{"num_hidden_layers": 24, "hidden_size": 128, "num_attention_heads": 4, "num_key_value_heads": 4, "head_dim": 32, "intermediate_size": 512, "vocab_size": 1024, "hidden_act": "tanh_gelu", "norm": "rmsnorm", "norm_place": "pre", "norm_eps": 1e-05, "positions": "rope", "rope_theta": 27700.0, "rope_fraction": 1.0, "qk_norm": true, "attn_scale": 0.333, "bias": "none", "tie_word_embeddings": false, "parallel_block": false, "extras": ["capped logits"], "init": "uniform", "init_std_qkv": 0.0198, "init_std_o": 0.00286, "init_std_up": 0.0198, "init_std_down": 0.00286, "optimizer": "adamw", "learning_rate": 0.00327, "beta1": 0.95, "beta2": 0.99, "weight_decay": 0.035, "lr_head": 0.0119, "max_grad_norm": 1.0, "warmup_steps": 243, "schedule": "wsd", "decay_fraction": 1.0, "decay_shape": "linear", "final_lr_fraction": 0.0, "batch_tokens": 32768, "max_seq_len": 256, "doc_mask": false, "train_tokens": 345600000, "max_steps": 10547, "dataset": "wikipedia_en"}
Each number is 50 + 15 x the weight over its row's rms, rounded and kept within 0 to 99. Layers, rows and columns count from 0. The size before them is the row's rms in percent of the matrix's.

# layer 4 MLP up, 512x128, rms 0.157, rows 108-162, columns 0-63
103:55 28 14 61 82 66 52 51 49 33 45 42 40 41 41 07 31 60 31 54 57 48 70 63 50 40 60 15 48 46 67 48 53 30 51 61 48 59 17 71 41 20 65 62 59 70 73 63 65 65 41 61 53 59 30 77 48 24 34 44 44 56 53 37
101:49 70 23 57 60 76 54 80 69 34 32 40 61 13 55 69 32 44 44 22 34 43 70 40 50 43 57 36 69 58 54 72 46 33 50 69 28 26 35 49 42 44 25 79 57 50 81 65 42 47 38 40 46 12 57 28 63 48 65 40 33 53 47 33
098:39 11 40 61 54 48 57 31 56 56 26 52 29 24 48 63 23 40 43 66 71 61 53 45 52 49 40 39 50 52 59 19 58 47 33 52 47 48 54 44 59 36 53 70 55 30 47 35 57 19 34 34 51 59 68 35 79 53 19 38 47 55 67 63
106:31 14 48 51 57 79 09 56 49 56 66 44 58 27 93 46 48 62 47 35 63 46 43 51 71 61 51 51 37 81 61 73 53 60 58 50 88 49 39 58 70 38 26 39 32 75 30 40 70 61 54 57 66 68 32 68 51 48 64 43 46 51 43 26
108:50 33 49 62 48 63 17 51 47 38 62 47 45 70 57 15 56 33 36 45 48 42 71 60 66 64 41 38 38 81 68 42 41 39 26 51 63 67 47 76 43 26 57 65 56 78 56 50 44 51 50 55 60 71 22 42 61 74 47 42 52 50 72 22
108:53 35 32 70 60 40 51 64 69 74 59 35 60 44 69 14 53 34 43 46 41 52 53 49 40 49 60 36 62 43 62 31 62 53 49 69 34 25 39 61 58 25 43 20 54 61 44 63 43 41 56 45 41 40 33 43 42 45 28 36 37 43 40 44
104:47 22 38 34 47 35 63 65 53 49 67 46 80 42 59 51 46 32 46 29 24 41 66 48 57 33 51 22 46 53 64 28 68 31 31 39 48 24 00 59 64 30 53 18 69 53 47 60 52 52 20 40 53 65 47 34 63 52 56 37 27 50 53 70
095:81 30 63 60 60 73 41 59 45 38 50 52 41 62 33 41 55 65 60 51 51 60 61 67 43 61 60 20 63 59 61 41 56 63 36 66 31 44 34 64 80 66 47 36 58 62 16 27 56 36 31 39 32 22 52 33 30 20 82 22 51 52 49 22
101:54 58 46 75 47 58 53 57 30 47 44 26 57 62 44 58 42 68 28 64 57 72 84 65 51 31 64 40 32 45 58 53 43 36 71 49 66 76 31 81 69 62 14 34 48 42 85 63 45 34 56 64 59 51 29 86 39 57 57 47 43 30 58 68
002:48 62 79 51 55 70 61 36 63 59 25 29 53 65 67 52 43 45 50 44 32 67 62 58 52 38 74 49 53 38 41 28 24 44 24 32 17 54 24 78 77 56 82 62 78 30 58 55 42 54 60 40 62 48 37 53 75 49 31 38 46 17 44 49
093:32 58 40 85 40 38 38 30 41 53 34 36 31 51 56 59 21 44 30 20 67 87 51 64 34 32 73 46 50 65 52 43 72 51 68 37 51 32 48 46 52 64 37 41 27 68 56 55 48 43 55 47 49 38 14 55 39 29 32 34 34 64 60 48
106:66 20 60 59 68 56 54 68 59 64 87 40 63 33 65 50 63 65 49 47 25 75 52 27 46 51 61 52 55 45 66 47 59 21 42 62 37 42 25 51 61 34 47 47 84 31 52 74 49 35 47 25 32 53 66 33 51 66 16 31 25 71 62 56
002:66 48 53 43 30 56 48 31 41 67 63 43 72 54 70 19 57 18 48 45 58 37 59 54 13 54 62 61 76 37 43 38 63 42 57 44 71 46 44 57 44 41 49 70 68 76 51 50 25 38 40 51 42 42 53 52 76 42 66 44 46 44 45 47
111:36 28 38 87 54 45 65 49 66 36 32 46 53 50 33 44 39 48 45 49 64 52 41 39 41 56 55 27 54 53 55 42 60 38 54 41 31 63 13 73 45 72 81 67 71 52 34 67 53 39 43 60 32 45 76 32 42 65 56 32 51 27 63 27
099:78 29 52 67 55 46 69 90 58 47 45 55 40 52 50 53 46 60 48 62 18 69 37 52 62 32 78 76 48 80 49 61 19 40 75 59 40 63 52 47 33 34 64 50 71 40 63 61 68 17 51 52 53 48 11 74 41 51 45 12 37 46 61 63
109:42 51 38 42 55 64 63 59 46 53 66 08 61 31 63 55 18 48 32 16 31 56 66 43 62 41 71 60 67 81 47 47 28 41 54 54 42 63 05 64 67 29 41 64 69 29 58 75 51 36 63 60 53 57 29 45 38 38 61 32 33 56 61 40
102:68 44 33 71 52 68 57 59 16 31 37 51 26 67 35 40 25 51 52 52 58 31 45 86 42 45 58 30 53 65 53 26 44 53 39 32 59 66 49 49 57 82 65 27 42 37 34 77 67 22 49 26 68 47 35 46 68 50 39 36 40 50 36 68
101:75 24 65 42 42 74 55 37 52 62 37 29 46 46 45 53 51 42 45 31 72 49 42 53 66 46 56 27 57 45 49 36 74 32 29 53 62 66 54 60 60 31 51 51 54 51 44 70 59 43 59 46 40 76 61 23 55 68 15 48 48 42 65 32
108:63 45 49 50 52 37 41 59 37 64 71 42 45 37 61 68 21 58 50 32 47 38 63 78 60 16 50 49 49 50 68 42 40 15 68 42 37 45 44 99 52 51 68 57 96 65 68 45 40 50 38 36 51 76 18 48 55 57 40 57 35 56 56 45
100:56 45 32 76 50 59 39 44 40 54 33 44 55 29 40 47 55 12 53 43 55 25 87 65 46 32 63 25 40 38 51 69 58 58 55 56 52 54 53 73 45 81 55 46 84 54 89 60 48 36 33 54 52 64 31 47 52 57 74 48 45 26 61 33
098:84 20 46 47 69 40 56 51 53 54 43 37 58 68 41 62 54 61 59 66 41 46 64 33 33 45 44 44 62 47 63 39 62 80 59 28 21 51 53 53 49 56 80 47 31 75 50 57 51 53 66 23 43 33 58 52 69 37 43 29 26 28 44 49
107:47 43 47 67 48 57 75 37 45 35 46 30 52 61 53 51 58 46 30 47 64 34 64 49 65 45 58 23 62 33 75 57 65 42 67 46 43 51 20 62 87 75 33 23 54 46 69 81 40 57 55 65 38 50 44 54 35 60 42 28 48 59 60 61
110:64 47 53 47 60 31 46 68 67 38 47 62 50 35 44 27 47 43 31 64 56 69 35 29 39 57 66 37 55 33 50 69 57 51 53 55 61 63 49 33 46 68 49 62 78 49 37 44 57 44 37 27 21 21 93 60 50 59 41 44 21 68 58 44
102:40 57 41 22 59 47 71 54 37 42 47 41 43 66 28 19 46 35 36 58 70 68 53 32 56 53 78 58 47 55 55 74 56 55 31 46 43 29 45 70 38 39 62 57 52 67 56 43 75 40 59 47 72 46 53 66 64 70 14 36 35 41 41 30
098:54 17 35 57 45 57 50 32 70 58 54 82 48 48 50 44 37 56 39 57 42 48 55 41 41 54 48 40 58 59 69 15 55 51 57 33 59 63 50 42 58 53 45 65 64 37 33 51 43 21 28 55 36 42 50 32 63 44 59 14 46 20 81 58
105:46 45 39 71 50 58 57 32 49 44 63 31 53 53 66 68 40 57 42 44 32 39 54 43 44 25 76 32 38 48 60 56 56 19 68 40 39 33 58 61 19 81 73 73 59 46 37 68 44 33 37 39 21 46 66 24 47 53 47 45 34 57 48 56
107:47 51 34 44 56 53 75 78 29 43 48 29 39 23 50 40 26 46 26 53 67 45 75 43 60 45 49 42 55 53 60 51 33 55 54 43 41 45 68 49 28 13 43 50 53 38 44 65 67 35 09 19 52 27 81 41 87 58 52 49 32 59 51 47
103:58 57 40 70 73 63 64 73 57 58 36 49 52 43 50 59 67 63 43 43 55 51 57 44 65 28 54 53 64 45 48 13 37 37 47 30 66 63 24 86 35 41 50 44 62 63 61 60 56 27 40 59 31 56 47 72 51 49 32 35 41 80 44 39
114:38 38 56 56 68 54 29 38 26 60 45 69 46 45 44 44 44 31 11 44 43 86 78 19 42 69 61 56 65 48 47 75 52 35 53 54 61 44 56 71 65 48 78 72 58 66 46 64 48 62 47 48 54 54 46 37 51 58 59 31 30 49 67 60
094:42 73 27 65 85 47 32 54 35 38 71 49 47 28 52 46 61 32 60 58 39 57 73 48 46 50 56 49 52 48 70 46 47 62 28 14 45 60 73 87 44 51 57 40 57 51 63 51 20 37 45 31 43 55 71 82 40 49 73 45 51 64 61 35
102:43 36 65 89 49 53 22 62 52 62 54 41 61 31 61 16 53 39 48 76 37 47 70 49 34 60 73 11 39 67 56 66 37 62 64 58 55 55 55 53 57 55 60 54 51 35 81 52 67 57 60 53 59 41 60 56 68 32 67 51 34 45 59 42
102:65 23 63 78 74 57 58 60 63 31 45 43 48 43 62 59 23 38 33 31 55 66 67 47 47 36 55 33 51 40 45 44 64 50 50 55 50 43 33 68 62 35 60 87 53 47 46 35 41 64 55 58 00 40 67 48 39 65 25 42 29 49 62 53
108:42 59 59 32 53 29 37 42 62 55 57 31 45 34 51 40 63 46 28 18 35 39 89 36 49 57 52 50 45 54 56 76 55 43 42 23 41 59 61 65 61 21 67 39 47 56 56 53 49 50 52 44 45 34 70 13 53 21 63 40 31 42 60 52
003:62 30 62 41 31 51 47 57 57 48 73 46 47 62 66 32 61 35 57 76 29 49 79 50 60 40 58 51 48 84 58 42 28 48 07 24 35 47 44 75 59 51 36 42 61 51 43 34 62 76 51 60 42 49 69 70 62 43 29 55 51 50 45 41
107:68 61 54 57 54 60 50 31 45 53 45 45 56 48 44 21 46 45 37 38 30 52 44 62 38 46 61 31 49 54 50 46 67 49 26 38 25 01 56 42 24 46 33 35 70 69 38 63 45 49 38 31 42 45 51 40 73 39 51 29 33 58 51 05
112:42 47 53 39 82 34 39 64 61 63 42 59 70 42 67 45 46 25 38 74 38 86 54 43 57 76 50 42 68 21 60 58 46 28 65 67 39 15 26 56 82 43 22 49 39 51 67 32 52 26 64 64 42 55 34 45 63 43 65 41 25 69 56 67
088:49 35 36 60 62 52 15 20 49 36 80 33 35 50 59 27 35 53 37 51 37 53 38 55 64 63 75 59 49 56 67 48 52 42 68 64 50 57 55 37 50 44 36 46 63 66 63 45 33 59 48 48 37 58 54 29 63 70 32 45 36 57 61 29
110:54 59 73 41 84 29 44 50 43 68 60 39 25 37 38 51 48 31 59 41 48 58 78 35 67 55 41 63 56 61 72 51 73 82 72 55 61 10 35 46 81 39 41 17 77 41 53 62 48 39 52 51 43 42 32 37 41 33 64 18 25 73 44 46
092:46 22 30 46 44 45 58 60 59 45 48 33 47 69 39 56 72 26 77 57 61 44 70 46 84 44 66 40 33 41 60 62 56 45 47 70 30 35 38 73 60 60 28 56 47 59 72 48 32 45 68 49 38 77 29 38 38 54 54 36 40 45 34 30
110:54 48 58 63 53 44 40 54 14 46 40 18 46 54 56 54 62 31 24 39 44 78 62 23 28 61 75 27 70 55 48 62 59 38 71 42 69 67 42 52 53 27 59 29 47 46 48 62 68 36 38 41 60 29 67 46 59 52 55 39 21 66 67 71
107:62 43 40 54 57 38 32 37 71 39 46 37 72 08 36 62 75 31 66 47 36 38 58 36 40 55 43 41 45 48 72 24 61 15 44 45 35 28 57 62 64 82 47 80 78 41 68 64 35 43 56 51 42 51 43 41 53 49 37 31 39 82 50 57
003:66 31 39 56 23 47 44 48 31 49 60 41 57 46 82 67 68 23 63 67 62 36 67 40 44 55 51 46 72 56 53 03 64 21 55 45 62 62 29 70 73 40 31 69 64 65 62 40 58 58 23 49 56 35 47 54 47 38 41 49 40 69 48 61
002:55 54 27 38 43 57 07 21 51 30 83 48 37 64 53 56 42 35 48 52 70 30 35 42 19 48 42 45 50 42 50 19 50 42 67 49 89 61 68 34 57 38 40 52 64 32 61 79 50 35 26 52 58 52 40 54 45 66 80 39 39 72 56 37
104:42 40 41 33 41 49 54 51 49 65 35 62 46 59 29 58 37 70 49 39 42 35 83 56 61 59 55 42 70 51 40 54 45 20 51 48 30 52 33 32 45 53 32 80 83 37 44 44 42 47 35 46 48 45 50 50 64 52 73 40 37 41 67 49
112:75 51 29 47 65 71 52 54 68 41 59 27 54 21 30 50 18 55 41 43 73 45 65 42 77 47 84 36 72 76 59 83 44 35 57 57 55 29 53 39 19 66 45 64 46 58 57 51 45 62 15 49 43 26 44 24 54 80 63 40 36 37 53 45
102:71 60 22 57 57 52 18 44 41 28 62 54 36 27 72 52 47 69 50 36 59 63 57 54 64 72 65 54 29 87 53 32 44 51 67 53 56 52 21 54 47 68 20 35 69 28 52 82 35 54 68 46 33 24 46 47 40 33 67 38 26 27 44 60
106:38 39 29 51 53 67 59 72 65 23 42 36 50 42 39 44 18 43 47 44 29 42 40 67 49 36 53 50 59 63 80 55 51 48 64 36 41 28 42 43 55 59 72 45 60 84 50 45 68 59 44 09 51 45 35 78 48 48 57 22 32 19 64 61
106:66 44 41 62 83 60 15 51 62 47 13 57 67 50 51 49 56 47 33 40 58 45 48 31 40 60 61 47 61 47 60 45 64 37 38 54 62 42 61 49 76 45 35 63 71 60 58 61 44 68 59 59 39 45 87 40 52 72 59 37 31 51 48 44
108:54 46 61 37 63 57 64 27 41 33 48 66 60 48 30 38 64 60 51 43 23 44 48 62 41 47 52 47 50 50 47 36 69 42 45 46 54 67 43 52 76 62 67 91 53 46 36 46 36 39 43 61 20 38 56 49 42 56 33 40 34 69 48 16
102:48 42 33 69 46 51 36 47 45 54 78 47 50 49 66 38 60 60 66 32 47 66 69 24 17 77 64 41 41 53 61 80 50 53 33 62 37 40 63 78 32 26 48 61 29 54 45 31 51 56 51 55 49 60 44 48 47 29 64 21 28 67 63 37
101:73 29 35 50 45 56 25 50 53 51 49 54 64 23 45 34 24 38 32 53 44 39 38 78 38 41 32 20 55 28 53 50 54 61 57 66 44 27 42 47 74 46 62 44 93 64 45 78 39 41 38 47 36 78 46 74 82 71 45 52 47 23 43 55
104:49 58 55 68 60 30 28 77 56 45 53 57 44 36 28 54 30 58 19 60 25 75 60 56 45 46 48 45 55 50 58 22 43 25 46 69 35 69 55 52 57 91 31 65 85 36 53 41 53 62 42 34 33 53 57 54 26 51 53 33 42 30 43 51
105:52 58 40 46 86 40 41 49 54 38 66 29 29 28 35 14 60 54 50 43 53 56 35 49 54 73 70 38 47 47 72 50 45 73 39 26 55 52 56 73 58 70 43 51 52 77 68 81 49 59 48 53 31 37 67 56 20 63 58 32 41 67 66 37
104:48 38 48 52 59 45 21 53 48 37 60 49 40 27 35 43 21 34 61 61 49 84 52 40 36 80 75 32 61 47 62 40 37 50 38 49 64 63 36 65 74 37 23 37 60 88 53 56 64 48 12 60 33 42 52 34 51 53 63 45 23 40 52 52
105:63 64 47 51 48 49 53 77 63 45 53 20 36 52 58 46 46 41 39 68 49 53 54 33 50 45 63 80 49 59 55 40 48 60 46 56 56 32 11 56 76 70 37 61 52 55 35 54 70 66 48 53 33 57 52 37 57 42 74 49 38 39 70 24
# layer 4 MLP down (transposed), 512x128, rms 0.146, rows 108-161, columns 0-63
095:57 61 64 40 68 59 00 56 60 44 60 68 44 58 28 38 54 37 52 50 54 54 39 59 61 52 59 57 51 62 46 26 56 34 63 45 37 14 61 60 66 31 15 57 36 65 02 34 69 40 48 38 62 53 62 69 58 35 74 48 64 52 73 23
091:17 52 45 61 21 68 27 53 42 49 67 42 31 54 53 40 48 55 57 54 69 48 67 68 72 57 53 69 46 28 47 43 49 60 55 66 55 57 53 24 37 43 18 42 48 39 44 81 72 44 33 60 68 53 40 43 45 56 46 57 47 67 36 60
079:50 76 28 54 62 27 69 28 30 61 08 53 62 62 81 43 72 48 38 43 32 46 78 74 70 52 37 82 45 46 76 63 25 54 57 41 65 53 53 46 70 50 60 65 29 62 55 36 85 50 28 47 22 45 73 53 25 43 36 40 12 67 56 71
102:43 47 38 51 48 22 11 40 86 73 49 46 44 35 52 62 63 54 83 52 67 62 42 43 36 33 58 68 64 60 34 48 59 72 34 17 61 29 61 52 18 53 52 43 37 41 36 79 38 38 14 63 49 43 61 36 64 70 39 57 68 46 51 64
116:48 50 50 31 14 56 48 81 60 28 52 32 64 58 63 39 75 47 35 72 68 45 68 52 75 80 64 37 27 63 77 50 45 40 70 50 47 67 45 42 29 53 57 39 87 51 77 45 58 50 25 53 38 54 27 31 48 63 33 47 19 55 88 48
110:79 44 72 35 33 44 45 24 25 37 32 57 10 81 69 49 48 62 65 40 62 59 48 45 69 74 43 38 63 44 71 50 61 70 56 44 56 31 67 61 43 46 51 67 47 72 63 59 57 26 59 49 41 50 57 42 67 58 59 41 20 64 58 72
101:40 58 56 30 40 58 24 98 44 38 11 44 40 53 35 44 34 44 84 44 49 46 59 19 29 30 66 57 44 31 54 39 48 30 50 53 55 33 49 43 24 39 59 23 60 65 20 52 46 71 47 65 33 48 75 55 18 45 41 74 49 55 53 53
102:47 35 74 38 67 76 46 51 37 56 47 63 54 58 54 73 53 56 61 65 35 27 64 53 41 51 86 34 64 75 57 26 39 36 53 87 51 68 67 63 43 59 52 44 49 59 70 31 67 35 45 47 58 77 55 49 74 17 82 66 43 24 59 32
096:47 41 29 52 65 60 48 45 29 63 49 56 33 39 37 35 59 66 31 45 83 53 47 72 40 55 35 54 26 55 62 68 53 78 64 34 57 32 59 36 30 44 55 61 54 70 33 66 05 39 60 58 58 46 27 51 33 71 70 34 47 49 31 51
002:46 60 47 59 51 26 47 36 68 47 64 40 42 66 39 76 46 60 58 64 41 54 50 44 62 44 36 23 42 35 52 53 44 39 38 38 52 05 87 35 29 63 55 48 55 78 57 61 53 47 45 58 62 62 53 52 31 57 26 47 46 50 42 67
090:54 49 51 24 59 53 28 22 21 42 42 56 36 53 54 48 57 59 62 57 30 26 54 74 42 33 43 48 29 28 66 44 79 38 46 28 58 62 54 56 34 87 39 42 59 73 45 25 41 55 54 41 44 46 72 48 43 39 48 68 24 49 65 55
103:52 35 42 36 19 59 45 61 32 25 46 50 68 28 64 72 84 53 25 54 29 59 67 45 57 49 47 30 62 42 33 34 57 49 50 51 72 35 42 56 47 49 44 87 49 34 80 35 70 58 48 57 44 63 63 57 64 43 62 48 50 79 71 37
002:33 71 48 74 16 60 36 62 42 57 42 35 47 68 20 60 30 44 58 47 55 59 37 42 67 44 38 41 54 44 39 67 56 46 40 54 62 65 76 69 74 43 75 65 67 60 68 36 64 29 46 32 41 47 63 64 35 55 49 80 81 37 54 47
104:15 87 51 50 35 70 18 16 22 30 10 27 51 45 55 68 61 27 51 66 49 51 32 25 68 84 65 53 53 43 50 69 46 30 76 41 55 39 67 34 51 68 28 54 37 44 57 63 51 66 51 49 46 37 54 55 49 46 42 30 62 38 52 62
103:62 03 68 37 36 32 33 14 90 69 47 48 29 32 26 36 47 61 47 53 34 42 52 40 43 40 47 67 82 29 58 62 23 68 50 52 52 50 48 31 29 56 57 36 30 51 60 47 42 39 49 79 58 50 57 44 54 51 48 58 65 31 51 51
109:41 41 49 29 75 64 52 29 40 63 60 57 35 29 96 73 56 28 64 42 48 49 41 57 47 51 45 60 56 47 50 59 40 65 72 48 47 69 47 64 49 43 66 38 66 50 41 39 49 64 43 60 72 27 62 43 63 45 76 63 76 46 57 70
101:73 47 77 74 60 60 65 49 58 44 39 39 44 78 49 60 41 46 52 60 74 58 68 80 27 34 45 53 53 66 37 52 53 49 59 26 47 54 51 56 46 56 57 12 62 54 52 57 62 58 57 23 56 78 63 88 42 30 44 49 67 73 25 59
096:33 67 31 53 77 33 50 71 43 32 50 66 50 50 38 43 63 55 39 33 42 35 98 61 49 43 69 54 47 46 57 65 31 75 41 65 57 81 29 36 50 55 19 49 30 62 76 52 53 68 41 54 37 46 62 91 58 69 22 53 59 63 53 46
117:71 48 36 20 54 44 51 46 70 55 57 48 49 50 55 18 79 51 57 59 48 36 88 67 56 56 15 71 70 63 60 61 54 46 42 39 55 67 39 68 61 60 73 58 46 36 52 43 53 47 45 44 58 57 35 54 38 63 55 75 54 34 55 18
090:46 46 22 63 47 46 63 92 45 63 45 34 50 82 52 82 32 40 34 40 79 58 42 70 61 48 19 74 36 66 45 30 49 58 38 47 19 57 47 51 54 30 37 40 67 54 52 57 40 40 50 43 62 51 43 32 53 60 58 65 55 20 31 71
092:40 60 38 40 25 33 30 80 47 73 56 55 65 69 51 57 79 77 62 45 47 34 57 43 59 77 48 62 55 23 39 51 62 54 46 48 72 31 58 45 69 66 44 71 58 50 40 36 64 65 57 69 60 60 54 41 49 83 84 44 69 47 48 50
107:47 81 40 58 46 74 69 69 54 51 33 27 42 55 50 24 56 71 80 38 59 22 45 32 67 61 55 53 33 54 51 47 71 38 59 42 68 41 20 51 69 74 36 47 64 56 43 65 72 54 55 39 52 39 19 55 36 57 32 40 35 69 62 37
116:57 57 59 40 58 23 50 76 41 62 41 54 43 50 34 59 51 37 61 38 44 47 56 49 49 35 47 03 37 10 84 88 41 51 44 70 50 56 46 34 38 64 40 62 62 54 32 55 76 46 56 29 62 46 58 64 35 72 50 76 46 37 50 48
093:49 57 44 46 31 75 50 73 26 76 53 38 79 33 52 70 65 54 23 35 39 40 47 34 40 63 81 35 49 53 43 47 28 69 55 59 36 73 60 58 25 26 53 54 33 47 65 57 32 40 20 65 48 49 46 85 41 53 50 45 62 41 78 52
094:52 55 48 55 36 64 17 46 56 62 25 41 57 35 61 88 59 54 53 54 47 33 60 67 43 68 77 56 61 37 75 48 61 50 75 31 52 43 71 47 48 51 48 59 53 45 59 64 70 60 62 35 67 36 55 52 60 79 65 54 42 56 55 68
100:55 65 69 44 67 20 58 54 52 80 51 47 47 59 82 34 45 75 56 60 47 40 40 56 62 59 43 39 51 40 66 38 48 45 19 62 33 26 37 35 46 42 58 71 61 73 48 45 56 48 54 53 42 55 38 43 50 86 47 31 80 57 30 77
103:52 37 57 32 74 49 57 75 47 52 54 39 69 51 46 60 41 66 62 47 42 28 65 66 62 34 60 92 33 41 41 44 83 65 43 18 50 62 53 56 65 37 61 56 50 65 36 20 49 74 56 54 52 44 63 54 61 52 52 58 43 39 52 37
111:55 33 68 63 89 74 68 42 33 66 29 42 30 53 57 57 54 42 68 75 52 41 40 40 41 81 64 67 47 67 15 45 45 57 52 31 28 54 46 67 49 44 66 51 60 49 48 76 25 25 44 61 60 60 40 22 53 27 42 47 88 36 41 37
111:93 59 48 75 58 13 67 32 57 39 69 35 51 77 44 72 56 43 46 40 50 78 58 58 54 50 30 39 66 45 49 23 68 49 55 45 49 57 55 48 62 61 56 41 84 54 48 50 53 22 25 52 47 35 46 51 54 50 64 19 39 34 16 49
083:46 62 50 59 46 42 49 47 44 71 47 70 36 33 47 54 67 50 71 53 62 44 48 47 42 64 38 48 46 53 47 52 39 72 51 33 52 67 66 64 53 53 59 37 47 44 29 50 00 52 65 44 64 41 75 64 49 60 64 87 82 49 47 62
105:41 50 81 49 53 30 37 84 57 33 46 36 49 38 28 65 54 62 49 75 69 68 33 59 60 56 63 39 54 49 59 60 55 71 85 31 31 66 71 41 35 50 58 55 32 47 60 36 93 63 83 42 66 54 60 38 70 57 36 55 74 57 40 43
093:40 69 53 64 80 64 33 35 55 32 52 51 51 63 53 20 42 50 46 38 60 39 47 67 29 31 59 81 66 56 49 51 34 65 60 57 55 54 46 48 42 60 42 71 69 58 29 68 46 18 72 51 60 26 61 77 47 47 54 52 76 37 59 70
106:55 54 44 33 58 20 49 36 59 45 44 46 50 42 55 36 80 63 45 42 39 61 41 31 70 50 48 68 33 51 68 52 57 46 42 28 58 65 60 52 71 34 70 49 50 53 51 23 41 59 67 53 46 43 53 50 35 38 54 74 46 38 39 89
002:28 36 17 71 56 45 63 41 59 45 35 43 60 43 58 29 75 62 62 70 31 48 55 56 50 40 35 52 46 25 52 21 38 27 64 72 32 05 53 43 44 60 61 63 65 63 38 69 58 41 39 72 33 69 60 49 59 45 48 50 50 47 51 72
123:58 48 69 56 47 29 26 58 71 34 29 26 54 53 62 36 85 56 42 47 42 67 41 47 44 48 47 34 71 35 42 46 57 63 59 50 32 20 51 44 34 46 33 26 86 72 13 52 74 25 44 43 89 59 26 48 57 57 41 45 39 65 67 58
115:39 49 50 55 20 60 47 55 31 50 51 16 16 63 37 24 70 43 68 83 52 37 72 55 45 49 53 51 26 40 54 37 57 62 52 64 70 37 74 41 54 45 52 33 43 40 33 82 52 40 82 42 65 43 34 49 32 62 22 49 53 42 65 58
116:54 46 23 48 52 41 44 56 33 31 66 14 58 33 37 26 63 37 32 42 57 65 49 32 70 59 69 79 53 50 81 32 44 59 75 46 54 59 20 46 63 52 48 25 68 51 63 49 70 58 61 47 24 56 47 44 58 50 48 23 30 53 72 39
117:57 58 51 71 50 52 23 49 62 49 78 50 56 41 69 31 47 45 52 54 69 79 45 47 37 41 07 34 46 53 95 56 45 54 61 54 76 39 61 41 75 65 35 63 64 42 33 65 61 47 42 50 47 61 57 35 55 62 36 84 47 66 44 35
094:52 61 33 60 17 57 80 53 58 40 38 88 58 73 34 47 32 18 65 64 56 56 63 55 84 46 53 70 55 71 51 53 56 32 64 54 30 63 48 30 28 16 63 39 50 64 54 34 40 48 43 50 49 51 40 57 29 72 75 41 71 58 41 57
110:52 26 47 50 53 63 47 44 47 28 36 61 63 59 47 67 52 66 28 55 54 62 58 48 30 53 37 62 33 50 42 59 36 32 46 57 50 41 60 60 54 53 59 51 91 53 58 64 58 64 40 63 37 45 37 44 49 37 22 37 83 17 58 48
108:58 73 31 43 64 63 65 44 23 41 78 15 47 31 35 23 41 51 47 63 51 31 35 58 77 37 55 63 24 44 57 51 62 77 52 36 47 66 35 62 68 31 63 45 52 51 76 60 36 49 36 47 68 80 49 44 13 31 28 38 36 53 37 69
002:54 66 65 43 67 58 56 43 52 43 61 61 61 43 65 57 55 81 46 75 32 30 44 50 67 60 68 37 71 56 70 59 26 42 69 48 58 32 53 44 30 43 47 41 76 42 50 43 63 35 64 64 65 43 39 53 33 76 78 56 58 38 65 82
002:42 75 68 32 49 65 62 50 59 60 61 56 51 65 69 77 55 25 77 34 64 42 48 36 50 72 65 42 64 77 44 55 54 63 43 39 71 71 49 56 48 37 68 66 82 21 44 37 44 45 33 53 32 27 42 78 54 44 52 57 32 18 40 57
103:64 54 60 35 34 54 51 63 46 26 39 59 74 41 55 58 43 55 47 25 39 48 36 55 37 12 54 66 36 59 42 70 31 38 57 53 33 68 58 17 57 69 49 74 47 46 61 29 56 52 39 40 72 67 31 52 60 60 79 73 33 20 49 39
111:82 76 52 64 45 34 25 65 22 67 50 41 45 36 66 29 52 54 39 33 53 45 42 55 47 65 06 47 65 37 58 52 26 33 47 48 41 29 65 51 50 51 36 38 41 72 58 46 57 59 39 63 45 28 47 73 47 45 67 52 57 57 52 65
099:62 39 51 32 43 49 32 41 52 62 70 66 27 52 65 47 69 36 46 57 33 45 46 66 65 35 37 62 42 83 28 39 66 61 55 55 64 72 51 42 35 83 45 44 58 11 38 63 51 61 72 45 51 32 58 46 53 55 41 67 46 35 44 71
106:51 62 37 58 22 84 62 30 63 65 51 40 55 66 32 48 32 44 67 63 33 30 65 46 44 46 40 54 43 54 64 51 49 74 41 74 36 34 66 61 67 48 82 42 64 34 61 49 43 72 58 22 65 40 50 61 62 41 48 70 53 27 43 29
103:54 51 52 52 57 19 34 23 40 27 61 42 40 59 58 74 50 67 69 50 75 09 40 69 32 62 41 55 68 54 48 39 47 55 31 75 44 61 48 64 50 54 70 59 31 76 64 47 25 62 59 64 26 64 47 35 52 57 42 67 72 57 37 23
103:47 70 24 61 35 37 62 39 75 57 31 87 57 33 45 44 52 63 35 53 42 26 31 79 69 65 60 51 67 48 35 64 72 32 53 48 88 46 50 55 41 40 28 48 49 53 45 16 66 74 57 41 41 35 58 56 76 56 66 34 47 52 30 35
098:45 55 50 57 43 27 57 50 55 27 20 35 45 40 70 65 78 51 46 44 51 62 40 55 66 23 62 57 34 46 56 49 77 48 41 40 59 61 44 68 35 13 29 39 57 48 93 58 35 42 53 44 44 49 42 56 44 49 60 67 54 47 50 47
093:37 24 26 47 44 35 65 32 47 57 69 37 46 54 30 16 62 38 64 54 29 45 51 36 47 76 65 46 47 66 65 43 50 53 48 43 55 42 29 77 56 59 62 25 50 38 56 58 33 40 52 38 56 69 66 55 78 48 41 91 75 39 67 70
103:47 48 80 42 42 51 32 52 75 68 38 48 32 67 38 58 57 48 52 47 49 50 58 54 56 65 56 36 45 49 57 57 31 78 57 90 55 46 37 49 65 61 51 58 43 59 71 53 89 88 53 32 68 61 55 81 50 25 57 57 76 51 26 65
106:55 55 44 33 50 39 33 29 45 63 73 55 41 40 53 40 63 33 48 49 60 40 18 59 51 81 55 68 31 23 67 48 36 87 27 30 56 58 74 77 55 54 57 67 44 69 53 59 14 55 61 41 46 58 62 55 32 74 43 53 35 53 74 37
108:64 43 71 60 66 12 53 74 68 53 50 46 51 31 45 63 47 56 61 79 33 64 23 50 28 21 27 43 47 39 47 44 65 46 56 38 28 61 44 54 62 62 43 54 30 52 44 45 49 33 35 65 60 73 50 64 38 76 69 62 24 32 15 37